Weights of a small GPT-style language model, trained from scratch on English Wikipedia.
Size: 13 layers, width 512, 48.6M parameters.
Architecture: LayerNorm before each block, rotary positions, biases, tied embeddings, attention and MLP in parallel.
Each number is 500 + 50 x the weight over its row's rms, rounded and kept within 0 to 999. Layers, rows and columns count from 0. Numbers have three digits each. The size before them is the row's rms in percent of the matrix's.

# layer 10 MLP down (transposed), 2048x512, rms 0.0827, rows 550-604, columns 0-127
096:515449458536494478517500579423486509447516532503408583479497551464592486473489510531462619552499530537515507560460523536500635461462444524522526459498407371476553488520565493471512472499548572600541447498618564400561530474534575486513527406500401513494565535455407574466489504475465505418487555617502503476527494406504490463493497562424511493511547487508479549558483518590587472533416
098:565507537503484607527422481533520559459553479447478476402532467489422524544461497505561553489506595604522466483562441495522507513472456531469479487490510595516510481528525524583493416494527469420578544515463512572521469579521536572509569500574596486533472539449530427544502444517566502489502469484516564435479487558556546534565530543444509467522505538494491537596528514453548476508548
106:421531564483497422520445593522547593556565463501506572558556499558495463472455565471476507418462557544456545474543442497508492470474535481485477541544501454461492421567481574438419529437521473465505523485460488492546496583495476503389520472486493507622499519529524485399511520502563394520558513502558488433487515489435543526487409533552539540466534456488503553686483433431478466544431
106:580458491488505472472415504481543581513492485589462563530484516521498496502486506433503540472471488489498466466462509520467488521607555480439581507540559458357423632560448508454458426554527454507603585478453535570478401546421451461512447495409407482549543426477505446470432503481594483471447485516556470474534456551412583532461420550547459444462491558540524422484623548522426468442573
099:483489477469538414478464523472499588506476580547534494573459564573488486507543500429518466443494546557509467593447556431459506575555539531546529541553540491556401532506554557548428492616392538444482449506519463530404469438478469465389567469420477500507434521489570509495507483469447469475450554476587490517528475447468485467483515463497462563480458582448520480449506449557553394502515
096:593564546423523464474541486425540516548448528522511615455544524519539564507495519503555526531493526532497383567474417568508463484557518563532582408408481505460453541486485603480479517420511523526503586525575482437496539432432525582515439490588528454503507578520546404476399466513499511546442511462507546510500557441535463485587525512377585512529383416467497493492430483524445545529441
108:445469498511482494541441439505467498449562497449486496500456551510516509518446520490577529507586431521461536490459553561473428478518578483493597551496527532540522557435464575486441514576498485401414510451537572536553596522559453489506537536498493417558394529577428496470561477507533534502515530516564554436538478408540525539465536580464522546401467456551474543509474540487493611534521
091:555461538457612443510542490494545451540513461547474540408456520579586479477517411463506534476597512554502376547489578507527542409602565468449473435561537489509504523528480485475486483479491451461502554486446481617532503444514449507451452581470599610491491517504440610578443440569527525440537520524509487440554573567500475470541505447438462501503575467481530471504529517600635475465485
094:533536513430502481454541485500507469510512426406489383420551460450592526610513461488338539475574606468568507537544453520454488466589505514480476506498579516551542570509477501483502543491466508460431578567465533552468568517470424486474438531559537517546422503436591539460535449534416516531509561533501474499434501538548556363513449449472467446515420492515584584475472475419548547534470
111:404592547507543470552508508482508463494557500478548413590482504434534505411580428484447498537542566502595493535446451583529516518477493438463547573607566490533523457504520538503523617635527586542561444505443607548394480512503493531495541508429520428516509464513472512511512438470475464502532485467563557522582555479532497545534563480496543481448435490477524514500633567501532560497454
097:555571490495549529519422472455495472453428429457499472400447433437591446510419539533467489545561413470334464472500505419499423448512471466456522511555518444458378475483459466500506421465608496464527481584509604412517507522474470458472511547512503595499559498463483502456488544483504515523540448494441406422494484490492499559570424528490529434444491423524487462553494510449494518453424
099:413584465456548534511566524456540585523543595524576545529466561556468604533356507532597522427525525518531429445562552596405466474545555502490588521494495591521478518423503475494526532529493498526510449516469402529579564593429498493584518533502536510604593520542496545490593592567464546499536502558521560556560495412501449494503452451639535474550489557451430542548563450494494475450469
111:527493589523504457441478579512454510500577544591442472547433490522500524560520467553552522501501570422483521538676446459550466536507503539439446497468503488536478453428473449584499565448406524545465588545570500493464537503493520568606438524502492500472527530533490562556538503526384478410404551557422508497437570501479432469463361487517476566488433497515542510532431501405516412522479
102:541481462514616577471556493545466446438412453477546494412451481486559498485472384525483455516523411470510480475559490518505457473483564454465558517482530495501470497494537546544517431514568499489602429447382499446535539423497498500478559523451470447420531453509532504415503412527582490563448566490428490410501522486531506450426575575417537549522555489549514534517541557566583481516467
101:441494544532353512504389527495475500546542426421514450553505414474486454420526564495464558399465468534600531509463547488447462441563609529506493467499524479497471444509513472492497527586489458455450555528542519527459532508602538483452465473534450483571457481540509437598496503552531533410512439454440440495498487494443554448516439430597473525535465402408391422513549511434404514466537
100:542473494590526545514489508482499529522457518549559494498470450581464516601484465504410481556469496463492518502427508522425500476461492532475513521524553460481494569452518564517509470530499574482557461560572493473509559526565512527533424520551406588609517539455549646529572495464465499464472495475411477419593526640581445524539484591571565485392494512614524487448581510530468464550542
101:468563481509484466438542522589499531462530583436548455549480502665483628469402549388486542623515562540527568486493370452542491523517431465521459497491413527548484565436512476598466465575529484556488453520555507513557595516517513458530529542519521515459548461464508514619493472519584464506456512514550544570483480529539446522494574516452534523444431579451482588535511430501497492476574
096:449496464512540521419517583507569515517575467456519476555506499433621432574428482489597513471534521465412459480488487478498482486577514520543447565499492485530474498405538425556500535486473512492510509500523485483434497449566540379456505500573491550543539478518526511490555497530466445463530386484444430561481441489409561514499529512553499515544551481463427578472479485453486492550469
101:468482466591472498490601445494519451491497526534496591535552533506449386429549451463478424496452496591473483591574482495515462446488576487460495578564480516452505457536468444555495468592573479440570473480529585559441429555463473563526548466494532597494529420433528527552485477512512415544547579487499448577506461584507505560527538514482520529415474459513470446484567516532542500505388
099:478467551475470469551518553489535449467472577424494518501528506511618445498553484558501480519531441489521491523427517508397426434471509475480547525569512408503446529569466424528536497545488529551508480509557547511497660506481513525485492471459512501473434503503547523582464486469528415497547522565496464619540537556627570527422540542482482489527481523402477429475515414470568531522570
101:477536459543496414442530449454591515457445468487572453483652549466493449547487425516524483469488614511520573481445464416548476499483474453429588540539560505435528572505419532447541569515573597601465441547565489522458536508599430453534637538465542508529507512556479475563469445515576457562464491522575598560514501443593478531611460491477442467500513575485445647446562542526528477457474
095:446567505484521569478480441469448497495624493477543508449537441565521577495504448505552499419558511546498476512495489525463525477471444538521455475536576565383533518500505484532565488472544437512520625515521446459544476494475456540637530529465564473449504473482526512581433488502514575546537618551538456464498446503447644452490494569541563542529460469489540445490567608432478516570459
111:463486474506471499440415382463550430416447528430527555448459507499508532473537561467488530445614485487447493434501479503504506486500557505495472569548454513390470496579500529432421515519496485391494534564463517491496545497489494471518521502528478472502418552522438532479529515526556473487506544537447497508451588494522547520519510557493525399580451476492571463473548466485453454434400
095:510517508522401553435588505492403633456473530499490594512597500438504533494493443493508512479463448566494469544517568462464566511582551554504454526483498463584480528497471565366437601481502531468491488496500472446432572455482566530466489543508567531494550539555520479512475429505523512504443442481507484543598461527548462609480579481579449573504577498443465441502417534475550495441497
095:476519514510492497475484531489493489581533518486550489557575475469525514477456564621451531491499511471370449498477536509414516572443485399450479478517495570517492487498506469526514435514434528478500510562456504456513583541488443607481573539481559473451493537592539561512599399455509500479573458442485502422576588495475511494518461505476400492574420616504548484504507436458517519562499
096:482591566555568473485542536467551596597525531503488426509443495520527466513428545425427570526484415611427556554427553569555560539494466521554478526546523477474521595518546450573587432542456466553481498557410463566516597426502460554493518548595427501481515443506551560573492596474570435521366419470514510509472472516487553463554478568476541569556492499512591467469544460478575511523477
093:438445480528540519542532571507518477454495544492524387406504475431427567432482457466514548478488533451498597538535496540472554438501503568382483506512497556452563526524546516434462468460524544506445525479503496470632489527498541512463494546575431466576442471553469553554490427541579467549471457448407545492556505446404437553526444544463501441409499543535478531540479473447540498465494
097:526536427442504520547502445474433554445534527602515483498462586477481385407441498535521484479527583420439502551475557529529527479498485526525405441486559411493586551396577375556593466558481575465584456485518418559508500450570506569467490525553490560426530554460530479576489440549547522456537556476531575463526550396457438492454541500566473517476495396511556460562566469453479445462487
119:480522562534462537443458528529472518425593619564476535521548509486459478447398535512493451478462448535616532446548450605595514374525462562495553519497470597470522507426537561497420482595459514432562507442481464455532511586483483383492453492511463489458491554571436486558483503432450495472442435485538491495539549468478507510482452513487548510467554489643576457575540471542454480543371
111:541461363525555528558522476557530469600572468588497679457445559392409512497463455512560540445474463519452491475489474452492368422537530500491465476448500502501528484495493544478498519592532499461503496500475559517565510480516431527433493555557493518444573460507416464469501468439454546485504521507590466496538525485493505444504464524424478529421451522509499499538503516456485588542480
094:499564514428642505551472589480464529496470487460468555460427506438569573480495577519495452617520565468448566477502454474540409490499464447540576412507505433463495518516420552539467481480490467499512572441505568473496572603459442558548657460444540509461477518514487457495494486466483577567575533497604448426424506489447441604455554474471461495477502494481543504624541524559428506460483
098:449547497521472466501477519485513488498556355498492564479522412481460529469543564472446527528456565441486448493571434509445427513538489457503517474446495489573580484520510511475457585453566538518352444515573517488520556533468603511556487484449515445457540447510519512505543559572581528506511514530433518501484501460454498521512573399463435474421475405495528511518463494446473504396524
093:553550481466516477497567595416542521545635526622449456503517441535476532512481576451491535522528486515514486484511475615420510362535570482607495542500510507514483391549534399560547571437502419503469543483532511512559517543448454489499461567475510403547508456525503542575509534422546503528463489569473460498451481476493392440520515506546498541535550572389486568523516577475546562499482
097:536527438555437379505502468503565542538487569501397516586496595544510398442459491473571514461546516493485520490637572478467536440427494512480481508531590482479502518499488508494593426493495446651429498477503450572444491487501466482432452571506539500608549523474524527524486494552515474516496555467478388392450560493494534543369551494497490515582573571487448530501466476480504463517510
105:531400594438477423540476545523424506572583582622590490515510446582480583538483437516494487615516504447591526539528443530480485497517488514588449566548456557517474517484467490482525540508458510565562456550512542434517480509533551396562465389507465450497595536511531490479495522516552455523479541509451534554323500501479527473471338536415466485425507545424484509449458417463426493502591
091:567456515393535561494475539542527520527476472528540591477461399506562533521570559518496452576523480530537487485511508495537564531502491504518555506492610508453525623518423452527545480513418582529563471447557556534424543501545488513518473557496477374542553536540578475549503482468507591474487462480542507496523496509539493481478525435503544527535381580480557485549545513470525471546518
101:487539478486452593457478525541546437442560458500592545486524556525457482492466581544460516434533546450502589489534577547529472486606518514429465568588543493530520560471547449510473462515489465466499540490480522468477564530546533501439502480599509551554459433513419511556562520555470468562518448527537495487464610566536416514464443446512437462599551543507463480480462499535570463560445
099:600489516467538565420445490613452549537492606469594493608517498575519518485529580511506511522474494545583401506481479572461517492516505483559478422467574488572513540503566510581484564563530484499520584530489472448556511462452432489447546583407577490507566555515570588472437556616478565555485551500561562524487475480533515529489542474457436516440550529510479459485504577521555548508549
103:546528523529539446520565527464507558477382494542500512495534491622484512570555546550430468469497505488535422528459581503512528498470544441506495580449501531502526446494458428513430471592467527534487453439462529493564514523515447537553514481491463514499419484608510527486530468501490451464529490463598487475548600471553509438533647476420450537510525439443490506491567539464527559566469
086:533449489555528496562480491577554466526552538501506485567553542540602523492528525528429543520512531569525516510549480510488517532510655490492465461588537508442522556472487471516494556576518568527468504506531524543571419426519370528608540547456549481512438564503462575610474451553613423531549462464556557593434528589486461560498590507469504500482426523518479455587441564518507607401473
100:533450459524464523509480469515497544559567476468603465537506455458473446457532538376557446558439487468463546500510448535465409571487574437573518487559481527504549450526476493461469527532526538511504558524584509595554493465499567469596492520545481443540411527536505560450543466498512460561452512483431518479497546529548510430555462569418537384482468563476598582494474532483473523504489
102:479463453513374518553587563463478559405506555516516535472531446535494456539549520522544498408504565498487463397510616537521527456468482452475555463432568511536489471424486518661572470524507539493549502549358455510414553498430516451472552570549514485594504568415525558525476594548408376523393448501471524450475502517522466496436519539559523516463518426477408450392471545530518586410439
102:525518579476443497438502442518508478541609520481520531471598539556497524509555415490515558412557465492463526409440499586515499491509487551538541604560543581428501594481470565454535517528538492509457519442485466559468525487505430531491541473459357486500476551556435530528480561529494488395596396437486595531585496480478508599420495482518590456522433458465534518467480508422570574484569
085:477504455504454536597426474426473588614539530552528487456577437421469532500578536577529496485543448471558467577494530476464545528478423527582468571523493499555609559564460548492511571477427588511603498476507519519504546527473476467505569477494475563547470562599554469491433448458446448551527460411574468515579493471531443548530584482533483586520464502495454374444455496664570451520510
100:512529447537439431517464468503540546459448625493471502556455461614541609496429481504469444536420527473549467524556461468467529471426517556575492424619509504466381492494468620432458577440535510424574526466486481493465475500491488554453460526468520493536485450506605410518514565415460509467523526531486556427559446475568489439523475444433476552580436489470438402553425524490521501455498
100:527516519479465520485564590462474460472559483470527495514535576526413409503491490397450461560499438562608488524503514576546482606522448411488523466557577490424454587493503457474532462519543509491445542576472549532511456495476483602583485497502485508381588582505548507522555536487492528532511543522491541593440494428549510492574578495556565450538517543500501482490485470548474496612474
107:431526579482416489564592520520528489506552472467458518523423535383479536457501457469505506519511484522475436511445586470618429472524394463552572558522548508594545465540459502536507532536465608562594466538462508581429473401455529467522526572456535548530486480456510527433443491558580499563492571547445470506494532472507502552581359494495475502466475489487499464517520475505390477528525
097:446500404460498601514481528390566534560517521459569523479537487460527460484481553449541586431472512494494445440573455522580538517611471532515578541489563495529523537460497613598493535483551455430575465498564469486482552525464565482497555421491587463520571523491555513547423626549481509506490506524500491519503525482551544585505446497471554602540470525423574518584498602451549483425437
097:491412393517584472533524537492469491560498536439518522435552506493462488525454554497549570483521517459574506512485442537466491476396501583528468568444527554542554464512572469433565454523578543476452605463472476416507458545430484491550420590469554450475551543502493490502605514502482508578514483471497612507561496631503461428493464495411483434501550498623540568581490482523572516534393
099:512488551510478579468590442455438611582431471516485500544551483570537527535558529448439453468494386443464573494488544565531466513503595515594487522570576441488496394407498458502519438522442462486506483487506571527520442519470540558434573549619447479585444485527552526565491535451511499549456568418562545614465420490505581510536554494502640476400477482514538555538484444511500575545508
109:431584496465479550505537513528516418496528524546507540480463492457434611515563509428595625508481559523386504456613530564589452504496478440575487482523378528468548464613492548516532528503552452557483510482572527544576467575466571450554494497415507510455425496457417538395455538477497547482427521432424553574546477554463480529563555472473475532528436521553514530471466447446446574380508
096:569482489506504557454454533480416512469489481480510420450618521522514509386576522451458518533521593512470496668450468504557583442509507457481455453494529488431419580499491452536591582452468507511463530545462458505405518476526411448534544519504530464429525488575446599522558470515584499515616486472489525411452533495522575596536497540482470529531595566590426486591497609539462578418498
093:465415446546571470493471606565479420489445529587482460494443440529520507405607506388540512489468473440502467520462497455502513562493474442586439448489524454535484440445481483557510532474454518411514599536566531480485491419545521593427561566507520603527446571538396456615475374498522496469445441532565547575570442525456522506541495493520502469537536526469503510536477561483527501444503
105:510425462470460544511434493411438502584470452497579447572566477590565534560508523555543506488500494652546525529487483464457546462492475446608613516458481456441508422461466526515479468493578536426500538471562474559538519481422462531524482551464494549486526547494605545589482492474483518491457489454555484448580465528515486502506473410435502459533512510486554515587466485432600447557555
095:509463537600532443463406476515507537514539575553542495526565501523511498472426511521496417521577470439466547610530534447425402537509496514534484491435598546483459400418423431502455499553517479399479494447544500435541547548468480574481505455512511475547505573638521405497431423584520531508562471507489475483470522539484496489431445428621463458457491526498478496543579425505487601513523
# layer 10 MLP up, 2048x512, rms 0.211, rows 551-604, columns 0-127
097:452478543459507510474560499485440505478519512475588479615528528490581532512510495485412595508564450513543535595477536499499536514531504482501441496492477497486451504428510419494446437406475555556510475534505462539435533515569416448540453450516439479466453587520581534531508435485481510473581503537434365457557447532457448553424487449545598468567471578547499593487569463557405541455527
103:451424414526490414568520479510489512443493544540584540567453524486562438455517438455455427594475495498533489492530485497372597552529540568535537520432489488477496529537550484529540502528449496513434490569578476541461561593440558480529531484476542610461575440461544520512531508500552578421607474499435478542510368525440397476471548424449478508545440590488547464430529480494571547577389
099:557549518363487490482417508501447514447504484477593491446447493503563488529545465438501539497476568456544523467437454499477478482535524586567555489455522473498554518531570549485537477490491496532543591491483499488557522424488545517516477474516503447505562464506489522475483485534408542427470507540528513470453466387532447490446504384552517566444522552388543468446504569501499474492495
103:505489438427447470510486546416541456484420434500488523507526554453529380484513492505418438437540602438432508572432504502462529498525539532534529567470555549575498450558569497498391508488522582526488455523464473480472468558513497412488409580429440444456481552431463586433445561545511439446495549550389464511508479540552463492569516470464470559629387537455510585464483568522508557441506
100:462479512499493529520556427453557400603487476486559453555488471566512499523465494543489450601464549513504451389484518543473581500462554479453492406452475483510586472485503490524453497457440495504549440572478469487437494450397561396556549564536484507410444465443545592532484447525650502411489468565473389449535511613494453478490534544524411501512582514561527472494521440566450453500549
104:398560490423446489438572571542478430519468445546530451495467400513556495520539586452421464440449488449526577469399463556500486539460399544481620548494470495575462502606508387649373538526513575538547497585463519509458460500452536428523465548537562486427505409514533410482533506532544438450572566519505562531498545502519565555561618550566480460438386502512589497563480506486551533633541
099:460426516448511459439520468569486477522509524567568440405557518534577553428569400489474472564466545521421537449465441466492534497518563488553425518482496532465459704420551536472455487571481564463491482511435573503458389361500494500481470526626494477531505444525475478607579437539543511495547505454403500487597429470428468514456449473503467475483510527543442506443487469471503545382552
099:424524490477424515505515476496419484501508541550582454503527426415468500452486425542540430456527525534452529530500445553476506556459552435474484488494430441517396525497489505508437484427528576592419561534513411451578438494543470401532472546514532386458513507535431525479601526474536513552446503465411547530486599389461540513536464507519498484471490471460446462565529512483447502574531
104:590476491440468514468611493479490471505418478508589583535540480418513550520522512468479473514552483544533452576460519613451524576489477533467559528473528420550515523549520426453515568571441521568465510539554467486455477545458494549436504467538522494500486514496580518477503487481565537524520504517445480589508494424440507533577532526451450408515466519412547504503506501468499434626444
096:508459580543417512479524489525589537430461544517575466536430584549475468559605493473503467578453593564470532618512496515458567460498548565611518452547524510497625525497516467452535491495505570534521517460505455449480576543394515413356412444523532535498493524580500540420489490549399490498455495488532535437520443499469518515459447544561464497528563524464468585405484605488436454529529
099:515529448406410525476575502552483519450442499445501474456515491495480566418533601454520539499530467498449491438479524538496558451484552502524435581527502525486545528496507528516533526446478478506534471462510575625435503531561643501569516482524440459490465475539449583515453513461458399531487517587428493392511564579576549538480521530391530418513534535519494504468432500512465498551548
104:474497573512416434508472505493577448514443452503500458522523549424491517498463462463536465497475407491470551439514550499444431439574502540452506459559514435421416487411399547452477483503408497512513518471513497454542600505543521519483395433437517434443558550542559510495490499522548459574563522476503546514451461519549561488486521565405575556588480582417458508571461444547510470453536
103:494421438480520536477548534549469473605499588484408597518511501376536475633492515515549520402509457539475450530499504545560439493412561469505507531564570542438413557491534515577513495502595477458482544504415510490499487482554493535594561485443461559554517465513446643619548540544611483491528415497424446451441522486418428458511544531603508552499444520523555505514496515449579535585486
103:460464506453385484513509492425520452555399485533444585527458424502478499457486522493553527461616495445575589440559417543546401507419574520423499477546459593424525557534466482566484531478512559491463468586386519395479488470495529431480527490503515468530473451466506554425521500508558500478487507431472498512460584560581463577401446527468435511478518495544530456410435514392549533456508
101:499642556494514509520497449476434404510478564409476537494541419500447487442487559454505414451617488427438521422520535537552556548553563573574412495539502546514488487513544557475512508379488480410520605493596452495463501488488420497451504463462482490542542522468452514494543506509492427470577487395571528466472616540518533509502508428518451526529449434541409550539463506498554508503496
107:516516507481464490515443514489564522469586485444482504448488539508505448490577439466508492552506453443495471486578479461512508546441557438414614467462536478592461471463531514538509468518472519488450521450567419495415467467482520484503413457522423548488502509468435436460504535563544537588538547474461537399555518452461544468498499396516390498509500576555522518570495504391505457495550
098:512537525612481474533460514459523435486477490486415536527497534570440478424473447559460485530512491567529517504427505632485510490445581428484589534459480514543489536415534520465482478445503447499483619557489508453496427479480457513555496603527473499481403448502502528517486479537532526486425527545542573538539506365529440461480542427545427504530509486419614507552527491492486533490550
099:476438525453501466573455464449471557479404409444487428484600497488466457492469471593487531464508478397497483463496541414539598516489498543538482495521494472533478493474434568437568505584581505436495472484465438471535509438458546450514509412510569509417510491484472546538457390498415572536436455485527452520474392515496489568516540555483454585478514395370454537427536451466513499529496
096:478474507471532574507447467442492474459589468514453525460511422617511574519484555493485426514488480441489472373510407407573543438501491556484501471493542488530550419484537537494549579506438422444499520584493488484467466440511491425571523453505428546567466474463541579473503434485480486459450478414544513443468440385616563420578464489552646531508552564589500504582488564448423647489482
101:534403441459514603474471552517438534446517486466428488546495503468582467544565518481472501495453434522570585497569517512484579538484484563444476532427564429525510496406511455465452472494549499490534599489458579516491489494540567460495449426473483570499459522562567504542436559604518563356457574505543466479564559466486460440555528399523474495502516488496510506474490506533510445480496
098:575532490581472521383559557463522485509425431611432535492507482455521500440519518508512522511517584445406520556430496508525532506467517487456531594473508548498462404401476505484478491470492484527543545523395585495479558518565525402484478524524457426597504469565537443505537381635563545554438458478594550543493502548522446524499546493568499426541531529577418463502438467520507454452500
103:499505453477415491474483524535576520483484519453490374499438488567567488552504490510505466515549486585615460428453472583426530588574460563443540571556440490455434543487413519530443448554533570499536471544576514444457575421477619544470461521528455540475433534423518460350548489549528444548558508514493533525423625472593484550458487509533490472510561509483549492560514471458469518453405
098:463544585430679542543466503446505485463488563538551587492461527491558448444546569501430578501544554541591512494571402407488401545484515494511527529525466503455490409479578590434563502481483474449587562453495445460531515487526492496540453494477471446434515470545537540550564541542486466526572543531468460542558586442393596423487460473615581446522475448514553602535405500510429466586495
096:506485495519459367480492375507398459433490514506557470428397484414521507559470518454451455449501466413556521460590470572514515500562375535468549544482494437514520493397547504491559588491536448479512613515492399545583435499463480527441468550544600560563594482376476518429371491575511532416594419460584524381370481458508517537406506506475531530420471495546496477502518506482462435456457
096:432455377461524547567555568502469464437384477439538531476553506410423500468517392353506566467558451553498524523544540509441480534484384519524488544418462546538571496503534546480464482568539495432476625436491515541495403556471530540455530502493531475484490535509484460419541476521511498478534582602493470576558417484516570498479652493512450500464415601501444466418472493377429504528544
096:469384582519471530462545509514406569473462423594596487458465562506419467478510513411468439405609563473420591539506449471473490506508565484579524528430473517526511503501592528561464504551520521555447464488588438531467498448486524516479498425459405502506455526548549519407521459513431532472497467575483478507468602433427497509531459421542485485475486547549494414485497439514547583523554
100:524542503491473468527665412472547576437515533531470495619470472483590574482545524533443514464494464566478433480460445439482437516542452577550453509442503429449472508483518544549447505568556565418524485475487528561529538470449495561393443462498488596493543569512528470464556529502487478559520431430543457454421442597424478635498531430504461535596475460525535443381518544568464504441488
104:516503437517508475480547489478413618478490585509451505466452452542595442441503473452512439463416568491556506511534484511521503451516518574495481478441556506507507564442479480425523475617559541478571569486526467562502541540428405505461555396388508518521538479490568531553524513505386572538545563495540451633537509497536410485527500580512504495550482497556612551483481502523421572566497
106:413506525560560465575592468536527417485491436505439474482562492497475516488596472532518544438401583440528527488491524592474407445401587534551561506510497484589556427512550476560515540536447454427475515494419470503525452575553499511415490547541536614476488465440502491578491490521573493590521595432418416549513541429512513516381543447547503522525546490472536519554519421491562500491483
099:581387520585428487531513507605577450526388488516490481555525564526530479403620522539480428502439486479463354542546582522446500497451510403487471533452520408570573483521536459455560489504510383519452516497498482484453487439593455597481504526500438454542422487555505548486509610565509432529421480423541495480566521528525516394512498498414486582466586355565504416524492638485427472552438
101:524496506551481492597499481518463428508473565457518511490406491547581457530447571458528461602540634464519603450500484478454502530485507491473505505508478496506491403526488503482399502545476500488413462470489533454436517546427467494533459530482504393476569515496461489542547576578552525504464373470578532501585484528494515473554374479548448539451490477491539413552446516447494434521596
095:447475481572499469467453405466476494511444514465396472457487444454612439487483542547553475524353391513544514465416478498533528500528442583590430482594490466516424641562519452400494402526450519549472479472403550540521403495626526447484482541562501488524427485435543433514425541524511473473462501475490536521499533499480522497576502514436457533440495498499468539473501423519447489568549
098:464468536504488588455541522503441414453511514482515464395470457567444459461523425399501538491519561470463552582537448451422397564496460452568571554431490469460488515507488455520472509481471511542528478499479513470526550523413474478488457488450544549508494549443500510454487473393473536527583423519404491540484533574462467542550452489575552423609436476528450452483598497448458498421561
101:489479465524570535512561580539533505460537500463546406462470469426419516453504450432500503518581452498375487575533471503487482481467481430441571445502541580473487466533510455516454546480524468496497462457555448443489483462577501431523492467513532571477441390459408534435473556509532540479496437375562463453502362571411465569511499499470509533564595480551542479505497492501609503478399
094:505504607460412567420473535490485419478488572464498464596473535470445552541472504539434591435462607529500566531501447487509494456534495548581574592496536542453546551450570443488536477517489456493528446482461534432476565543413420404543571438450558420560436446592473481486464570416421415568487391561545449482467453556440381498508462445488445432573507508494511478537486486504534396484516
103:403532494456467376480489534556574453561500553516418454480547535638512415454559458503440479446476487406582430590568543498554458555525586481461523457524588577435479478432580506608452564448485486473533494613490416509582522507510485411508462489454553515445450601479469478456439519522507468520606433507428514570496484521485538549562498474455592620563415494364492479398513456540465480462557
102:576468462473450457519614522439507513506405491495393559549503585484447514567549574496451561522455474413560452451495420524457469474510579515406504577517487535513502503470543560507468570501545494457602499435529507448622479373452537412493503390544478484495443466458476486546387465417516487555549479600543573534499573595555604453479448526467532427513556392446489606536570523506461583613584
102:473528510560526526504397479478565504515433539540580545406466472451618463516421408543467537551557489463462460463529494449514436496523557510494482500487498528424426622486465422510434460411518538486489415469558518535444442478516422441523527578579538438607578500503558531531464538457370530586493521470420424487571557520452513443548465560563469500521504509494419536588438550468516470531387
086:503490588469466560484551573412486429488504520552553613493488464465528497522540504489541424539473452416484479522571510537517586497443469597483546510455449476561449482531536501423531483403438460488516553495471488524464602523434543466449470523533582619476549419576448518445514542438512611462471547570445537449584503487412515507576382446491543456520540446443502487471499498494495468564484
101:552451492520599623523504457488518545469443508539554430552444457448452450555474460557493447555506570496595499536463518383549521461409417585524619573527674509569524489521589560531510472515358458428482554569456397506524525562544570522563613540504493479595510460423479579480515519571424548599589478420518567503426442572529467507521501548413541562489513467577559479473415473521492539476497
107:412528442582383498546521481569435386510509427594501427515541514444503490553520539466472481491489501548536404445460479553451516449465586622494542455505537529491517522500461488449448551520531570477516472515504460421613462478402534422471526572534484569508419449494436549526621528467452461544404539495512446533539554491514525483527527500557516461471581532532493476447513503424554492437496
099:460489483490501424554509433455494472461498500522428498515566468509499514578576540545493432539402542490524588528505480471480524491543482488413501464484568537449525478395503539572511506526579499489533518537513572475521561463565485454569469569438547544432496485510493575537549452506486525527477424499470482494470514551508493472517526506533494512508499575390575509507533528484445552430459
094:545492452576512417448488526602603522462513496561466494456461462508468550476424536455490520398332445463586448477504519422556488511539472506367624471448370380473451541455519500628438487488571398561429509544416465430529518488492491511556423480495486478495544488482552510400583457448480550448521587454444492559474567474539494470491540464441558508493469455501509559583518450445463578495566
105:510532495470482475473451491551575564575431502515548564468472509437434624474410594539343549538484473472488426538486464440579352475563522541475546523540585537572400550553396466507482494527567521512537387560525517569441488525473479600471446522438570539450431417529513545493559458453506414449501548529465502454519504493411473518440518591456538559469494434551503497515492557456490633488478
097:490529542510449579441469467541412500451440405507435404513545484503540459476551507524501482571469487573528540311586535469513447503544504524525554531469505469480469513442476421398503483502570518462582472368576473504493562596451531437581514476581639591565443409450503472488532601489456441493414476526411550496510474485520493489492454478525437486502525502612503522589533502411500502465574
104:522474513480554543465543466530418515517495465458443389558438503508416504622551414529442540579504500567476482422438503460482432561458505469566541570512447462553495492574507507508509507507582527533426519544483450474545460361501437587488451502449535355538400512568604583486550506533520597716501511516503541490613558577491496356495547575530565453602615401511515608454427457395575529448524
101:531585526459489507491446491478489554519541451511497492453476397506485440498352416468532444446561476467518479493446460474455441518457533571492533544543436570508492492592457451491492599444579472559463526434506404537438486472523557467479378555551540438482487473479502461544564584524545428490485539507532514435448437532535483434446505497448460451375477473608458548524501463460443475481458
097:590569433449470520621558549541491541487472411469532522516502447549397561465533434520477554521460514557519557483497463484503478462390487431488561476522499531528542572482530529517513614476529525544540494486517575508477499426482454455513525434522500442470565544460459561527511480465505596475448513466444385529398508503532518464478543456520542507541491524523546474481421583497516487518555
100:522495483452520578526515522572521480383467448539478436495561406386505561589467446427473505449515609501574428458444495498472366532593479430475459526445411442590485501526537510463464521478540544518411640563481492421566512537449455452502487541388542542453437445469563540514523490485429517436484498569495459536515564581458478483538493432448446539494516490469498490544495513460458485478485
103:513508482549576617477485545490504575492515469440521530500474548554539559479419441533531453462595560509470452456533498550407542493515488532619478555534519528487450512558568600521433584422549430425455487420499452508524450501500409521520575503462567575570535538538589533585570520500544487495521538462467414372511471441508530424364469575459558431511533507543471520503508520433459457483501
100:426456512531527468475522501516497521411466540493522573478558513535488502499520580478508444426586447551517531494420524463558473563474503474479523518484459496491476419479563484453432496435493508493516472602452379508455522503412449509549590505486428432559485470483467536520541455523527566513384512475515440564495473513519508550440601492504565579577526580477503441527578543574562459516492
100:434544509519501500537428445447465509449510598577513540470589483460507523604504541560468561534530511455398565562550507526497527533516509485566455504541499583507443490469449479427526560462543518544499465454642466488468377459468512457494444405493444441436446476508490496495570557452573421482482526491516417495500578482409609494488443575513486419482469495514556403482528475474509528494565
099:534432574511542516467471470448477473432487431455476469507509461460548522551564481530468554568450517458458479473459552539463390374555415485499418493502460482571535462525559474535417553542479525584498518554601455510504511498464524462543582467426568567453452516452636591526504437532503597504420493484475469593577548474481532464497382537511473391471496495494515497504582504572466612453534
102:562523558551410544426495521595484551492450400486419521515446502560503417506540501527500507448502488544514443514521412499579539580531520497568498519499484559543426455506529497523458488568483446506493556484545545420461553536488522539472543462454460522449405422449509466537499596420500487441496493458350496516606553505478471501540503549460614543528538511474568439516479558528458298570534